Part of a small language model's weights: 10 heads of 64.
Each number is 128 + 32 x the weight over its row's rms, rounded and kept within 0 to 255. Layers, rows and columns count from 0. Numbers have three digits each. The size before them is the row's rms in percent of the matrix's.

# layer 4 attention output (transposed), 640x640, rms 0.0781, rows 73-122, columns 448-511
095:161069091181141192115115092151148098121160140073105134140129161090136138130130152149165135127045117097075125188127112100159171120144177125131142129101104187151117107126145093173140107138143120
098:089172155121083167139165160110098087170188118087094097185099110104177081111119129163142144133135183068087107149158152127143097149162115177081079131108157118124113091121083183149141156147095185
103:182099106126133133152084138115130093101074172147174171122140160195122140168121053123153108145177108166114102116112146163099081101086138104100114161096141117128139174129147139113103141136102129
097:178109148154071097091113193129159117123143114125099141141129109077082054116117110135142120076155164112161200148107122123181083125135124145069115105120084140049118128095048118106142108101157106
100:131183127155132173138157184151098110109145087111129129130121098126063119162108088113149069095149156113146120099062097121140155141102116127099177077125132159133145125113097166148145092147122126
095:102112066111129105150137166102050084072155071078099117088136161115103132156051186083143135170149141146139073105079155121136138119168120149086109123087071110136079114051139134157108121056155111
101:096187099185113201142055118134153135125140164139194109118107125073137152144141135139127090077076069138117082143111124139117113098128080124126136107116206100133159170118139149117167128144080144
096:113141040129103094160107169154142180155100123181113139172149154116110086096168159069120142069123098092131098045147102168074109154121138140110144107106127118116132191140122122142075109136107103
099:153082136128102071124151153141141090105127140130115170113125170142141134146155102157139133091187092104140085099089137107122089083064069137159049140133127145112116150125173107112164114132140163
097:155149157089096125100116157136097085156217155142177053111133134123106183158123175157098100124067078138087085117137177136106114173126189101184101076081127124130104067085101123175116145196152109
097:131158116106129123129127102102077150161128080133121184124149156150176129156186094096114158155174148111082096092129145089136126108097129159089134131165183152115122134052119121176047127131118137
094:143165147109147169154141165092096159108116105131169066189150126130123154145132177136161114177106090133138164152137116129101126153114129118122191124127155131133115136116137155105089115121153084
107:137105158133170148117116105157128145086204128119148126127122062156112179141129120119136188199173090146104115110138137135153156148152061140169135135129113140118192097156112087086052097103173103
098:108081149130156096122132079110129097147157139079155121115128116089086087120125116119124192117122163127116115141108096130124195113145075182114085125190126140115115118146075094123109156174101096
094:162126091107123172113092117124078152110115116123074116181155094097189108146136157130147138102114159152152083131171142124080138136086151120105142100208097127114129052156080068081131143167147128
103:138125128079103198136169157145165130165115170166154125167094149143104135085158172145124162116099153125146099146138114103105123075137125063167160080218147114147110113086148129162120121133196057
097:167138103138086077082185115148183140099130135138152223166140105125156083139101124158166126115142155079132157126151101165099110132113165112160112112126107061117168132147136135127114090110203112
098:122142109145128153084133153099096100077094199163142133111154117193071150140133144127098141140151112083142072139138114136116104120118134107133127158116101126175155114068165184112112116162109109
098:121111150112085111157153152185161113123077116105107102119131133141137143083102127118161154147092150117164196200178110127158132144181104112145101155099130115159133181118147123137155166166134155
092:118164137177110119120149151044106162187098113124131199132148155104147111110102097157095146108088124118121135117125077138132143150154100172141146144169197125106152118111209189183193142092158116
097:132070158153135193128114130148161149111102176210127164157154123122046112130113152174114105142153140125157177172136145107122111092145157121135084135123100070099170141130119135139166176091131143
099:154143104131124107130181127115123110169161084147065169144124119105196114145095133204187161088105138147108138096103133129113146047161094125108138164101176120138142144145148133127115086092162095
101:173107089149109108148092130137173121166079139124136141117156098111168130156109164129132113157095085114131138116108139164145148129143151118086161085142118142187099148123095144154050154084098145
101:197179164081171124110118116099147118144132107133129157107090159138104170124166164200129070173097152169126071162077121122199121183137111143167132116098107094138098033090161139171120146086096113
094:161089132143125159129136083136147143139126101135146139162096182169138041120120112113127137136169177152097181124128139129119180145090108089135106086106067116125095117123110123090105114089145077
104:117157153089165125098085082081204156125145170155127116154136176188128199052162115115110094072077148138193163081131159154129069105140115117078122127181117111160124176082112131119206137136128122
103:135103116169064138123121089142130214094117130181094141114181144105161162113103159185121111170168073093119123133155191091088093127105076125169180109131185137144128177120172121145108109191096143
101:124126130138129056115163154086125148121132101108112129144166127093178168104073155181124129140105130137137112124118087119132179140129131144138116158103160126189168146179111173104155185121061106
100:073100081113140076124123130151176130150138156135092059092082148143183179143102145038179191133173160134173166117089107145175189112119076126152150161145117162139103128090104088109124133144108075
098:162094071092142138153137155110175145106106170122174148116158112091127124144110077107167122104187138133142131171089142069100055157144131139100096164139105160117201154165143156061119136217088178
102:102146164084100157132149113121090127135146049113153165163160165112165163122137136112109077140101140146175157106127165161111170097105132074159150115159122119154148110067151132193117108118108119
097:133143137136159113122100195068126107127089156161099139109115125098161166137158079107103124141103122142139186125108172127084175102139151129139116116124151104138101153169191097129153126136120177
095:192181103066100120105213189160141089149147117158113151132156139151162199109116135131101073164095132113128078125094155129171078116114107151129132107121137168146112087081123128135079095148103149
096:127112145162102074125133221150166125080134162175102167142154202179091130089125104132158132113111165134137112104141166176154138125117162103113124190172102111126119125135156166110125157102177210
099:079112113073065098183115132122118139181131127085133142143114123143124193088129160111141090092105157096170169101203073176166144096122170114131159165124133120106163154152158098100115117075132160
103:141120150110178135140130110213115195116150178094169120117134169158132071126099108131099070140099077097123133130160124146105178183046142192137125145114085121152143123149085128145103086120131135
095:086067129120132133123170109110135168146158057094100105141146158163145160168128127133104114174107204107198167127143084082081128086079121106134161082167153095086130038111123181159215085148072192
093:126168064131132194137128156087109132153178139146140102144176132141151121095138121123156094167157091099138130110121114130077145137182150196078091121090123116130130215065122081084065130107107101
099:113100102202115089158167118132111149071137103091101148138072066123066153176115186158101161148152099088126098110150201084180122141123111161128105115135164135084141181127098105088142123081144155
100:159176126120175123062106160084101077109106089121199113155130144164113112150138136105160059167115116122122128117079158122157119135197118112183132127134117195071140115093142079121123105152120103
096:170101125077128089107155142080143111164152077130142158113094109146081121190172125149154154158114150123132124088078112114111093155141136169154199149114131176166077115097168112112146137128124082
093:133100159152137179174127142128163174137058137161148103167099085146082168098100057107119165142100153125132118141139133123150119116110127076108155184089141160199174094169170132162184124160114173
097:102170106141112085113050129138142134155135157090157142140125107185121129103102136151145150114189138109115133030096126135149124136157153148137087141143104180129116144083116128079126136076135132
091:153191143117142124126143128108087138142146096123150058121151166075148099124091183136105141197142084111113119156090128139162063148169089110135143131156165118133155115090145113101142089146137130
095:166192171148177159165103175111135164139170100135133153118128130158072150116199124128144163221138121087104082134128103135151093114088104138102164139120137138111104082101117144136137105067088053
096:099069101125117157076156137163099142142115185115160141110143097137163124113111106145107105037128158097180137120117177128137129141119152115084140158095156157213156121132134107156123115104125166
091:076120185143120116108127138142169159169194071157162147109159171169136144110140186092072104196121055111141114091143172103122171127076111146107116113153094056093180120158147128134135139121179107
099:141152165102101169125074094078086134142130158068151157140127181185123169155168148147132106110156107104122065107110150109041136153143119103106138107147123142152148142143099211155154157112172148
098:132140103138196126179121137134143112095097124116143077064087087140113144092068155124210174109162139119098147122149108090095146149194174136187128165124215144098120167127173112121145118099178133
105:169154181155138128099119089129155105156162122095151068167199119041116174108106121162171111176082109148158121135129066124114115164147166084175113175145132055155157158088116133116127150120074115
# layer 4 attention value, 640x640, rms 0.094, rows 74-123, columns 448-511
098:163081137122107082163128129111131114144166128131128145105109108213144129141107122092161147126090071163174075113161084094139079111093112119119127120105127149125101119074203155151119083125127166
104:113111138109117131137111115134119186101136154169126092133120125168166132121129097148123192144130162089147171138104118158109155110128151117104169142118080153162084138161165133045079122157174115
098:123089086119142053150133126119148150130115165152112104157209121108140154182122106154082123134120089114097094114107142110127179136162174139142107142111162105106118107098139094126140131158093192
099:093146177152103158154165146145199064098085124105164086122152118155206097110109147095143084102168064124091214076125085091176141145154100075200146099095143078102192098123138156145143152082102192
097:151106107157120089099134126152163178164167109054133159114160052097165199151114090132146123152098136131119146104114106105121129142121153150138135137130110152133112055140117104064074167088132092
104:172147080087089113123177127127101205115153114113118153121125141089188092141145130115139143097142181125147190138125140125095114105145117145136155093112119124134173150166119102121109138148164085
098:181086112153137105132193110114169115063110132105052118133148182129142176129136147189099071137104095151163147149137108094109148110128127111130084135162131149148145156061068119172121149133074110
103:087165141148140154110120102192124112197145119157170162179111109091127151117140168105133139156088119110125177170144146097157129137105179171133099122076111098126129112091182116131113147128061113
101:157145175137161116151144118144090169109103141127132083150116083073082120134131131155128102180111141132171138146085111126089164151102105125115121120155135072136125181209175128095138084058117082
103:129189090122107083136097157163112136109123136096084133125153124121149100141063203175084103134164126218173133171145091162089107112114104076129160137139116115186099121152089145191179149129081147
097:073096107086094148166125091163086154144103171115109136147137128151108161104090151133164094088159117126105150115170138155131151108182134113120167118114121143117148150096158170116126137106077160
105:145090090136135134162151138134153170146081144134150112168108114125069137113152157116092113134117138082136141163127155094076140173129180134039095134091083160119036124062098114142109040161148095
104:169138143151131171170106124155113127146108124083143139136065104139135175127111198152209105108121121083163130165139157158114108151099164072212087122129096114128130121128124098076150149116155191
102:105122127100211098143126096156108118134134088139159124106144112152069105144112151087107144099129131112139185152124105156161156091174144130162095143127111148114127126109114187064097091075084156
107:095132113088142156117162187103087183163155138150126126132132116119111104111139114118080108089129111110103119145112090096133091151134122168130135095140094127124110095112129113048170104121159039
097:086118098101135138128144116171087061167122104184127072152166115090081099129113142095164102094161126159098098150149144106108167153170109113123124118157130129133136143174148085201104106082117102
100:135118159124118159160132086141119107137120084101185129140119185145137145159106151139139146188147123184152111086073136109093113112089159145139134125147144129115101140161129123171076135124130143
101:096112149132096155145094104108189122168181065138176142176129137157119134178152145137180208140131051126091143117124162102119149128110141155156127154151140116088120114154167164088084160132099168
097:101110126072124176118156112163153093087134174163092151127119137157100170036101193103108070146124252091151161114214146122129143090126097144131085114118159051158124141076106110099139102140152131
099:073129149093152119169107165076165117112130121096128153100154130067146076123130124075153150131172120117152148125167069140143112148099111150083136141198064076089170113126153084124141143144168131
099:105094133107179117069128105122119168136096130125151163107141160142044147060090152105098127136172118137086151114104117172140122143128138126081170054113118093173151111138097149134140119130120122
103:133142152134145120133126143121077144106097096104096091169126120182147251139118088083095130146203160089169077137121107074092106127130109145101171183123121120131103189147122159113106116134169126
101:171120156142123161148180217154057112192144164142114161152128156082135123108146116148092116160129105145085146112093130148104129089085138122140128064122119127163151169125141111116099100176162098
098:119164027097209111070145074116118144121119203165114123106155098092176068099075164117189114153097093126123067210124118103109075137118156169113128126154117187134145093149091140137104148172110119
107:113147149131122101125145160064086180154055143078131109028118113092154108168113106155161198127127093139114154187185110098122128124136150145120122082102119114149136127109141153170130073137097124
103:096143124160137097070154164174129158152153142082119228116061166170104107124103141119131072107180176125118137097074133116159129117151172146145145138159124088114132100098116130162107162081146106
103:113160122113118141152150083214168126146132078128093099167133093140126167104112130159164138124178149152130138094177171113112099116193161091119113044150116101139137083156126095145123173106133110
102:197155041137077204137134124127092149090133102154163177169164104119122067153161145190168078139149139131114102088125097129142104122134160125105127100117104061154125167134140167115125131118086124
102:126163177168118116103185097163212155121146130158138148124097168125139114141135148070132122168141105143095117141090164137190143100114115125131138121144169136066092122083123087115160182088108135
100:146173130163169134132145118164153108073155142032126166085122120176138165086120124115092162112119204162178138183167118193105190158145111154095102127179140144118107116165113098077093096092151111
101:119113136108134141154140146071135125127151073156184135136126112139106147089156132130145180108099079125118161105209058158165098064122143158143136130144087130144132097106122147104105120101131137
097:057131134117118181123114127184162114137141100112164129121199063143145133138067145092156121121152085162096097138163122141094148164169156135109082099124138169158121128145140104147147116127099074
098:138128109080167207120125117123118084139190133168131111157094153116180127150086154168146166125135076125137138080097032092160146118106146094115123117139134149082130084083143114166152134117142176
103:094106172148102124070128100079144159153172095140092183159131088127095121139113138122053078129150113178142122117095109090091112128098083165141038181128102146100100158147088096191098082183183149
106:086126121087151118089084132128084090163086120127069121101108149103151074125215194096116114160155107168184113126075145148150076157174102129146084191137120133104094179111119153069091166146116062
097:184136090105103084102111155102116151063087176119173161116111108107162174107107121157127144081121172141095115117204134113118143177126163101172111106155166096109143144127157114144216147054142116
096:196074116148163103122162114188179125160119169158098153151073116116091105080146118108110076053090106150157154167109121154117173108163184157178127144209135151082096118155084159116175098150121162
100:119124110110079179113112110116128160174098136148141212098092129109144146125141108088126125122178166169164119175145116154097175126149155144110099092160114141142142098125151170117082172187131129
102:101142081142140162196168178139129132154122182167118147134120101160087104174148099152109108084068084089141095106169158125085073085119132162117135149108136104139128108099186128119104152084165117
101:117089179150114132179121099117125100101053148178084168181175177141095167167072100137113101087159072111085124152215159147154099089132110112150081157116121091065122128137121131130102168170065104
098:137150093195196098146111134099145128063151127185127141157149154137082094136125169160135171130118157089128173128157116117118104136130123176138173097104107117134110182122101105106080092138118061
101:130137149054103097072153116127115089123150135089119105123146129063100104128182093140119153168087129150177149111120111118111085124100156084090148115088083118144097156128125062188153071088099171
096:153093096124121124137070104122178137112139138074108116201100102133128176122126075173175090153127188132122132138153178167135131156157125165146101142160151091128117092088118157053120109056128147
099:102128131127058091089113140141164139172073146150090100155106138098199094126086136098138110072162115146140120144117113138095113095115144130098146112168100108125120142125152083131157198136109135
099:130152158084174152136151050059173142091112118128075091130121198101098098177162126114150152141207125069105160162107113127122124129157143159119121092121106157134100126139083089110138120084105068
097:187153140146157150167153104047145159117126121076096103079137116110140103083111112122099082148132176191186143165073104162092120127130099098167096078109119142092153111102145099163115152172132127
103:140165179111167131116168140056116112135111138167105085132177078108110096133145183164205108163117084078124138051083145063121061184136179123163179128153147070153079111082216146133089156141146140
102:150172111132119154143159147094052140115104086112196110123136154116128163143113145176213140107109154119146125091178083119119073149085159171119139167075126122122116166140108142120120118043151115
111:155178117148110113151126158154142198158133156087097129094157093093110168144165082073175174121080147133138117149179078195109118156162071079135135090198109101124077147083162129131202116161138161
110:154098129196198101127128095098117082125133111119086162155173118134083116094147129108094123167124132125101108109150084094142127106116097103104161174136129120147157191174175101122146083114105089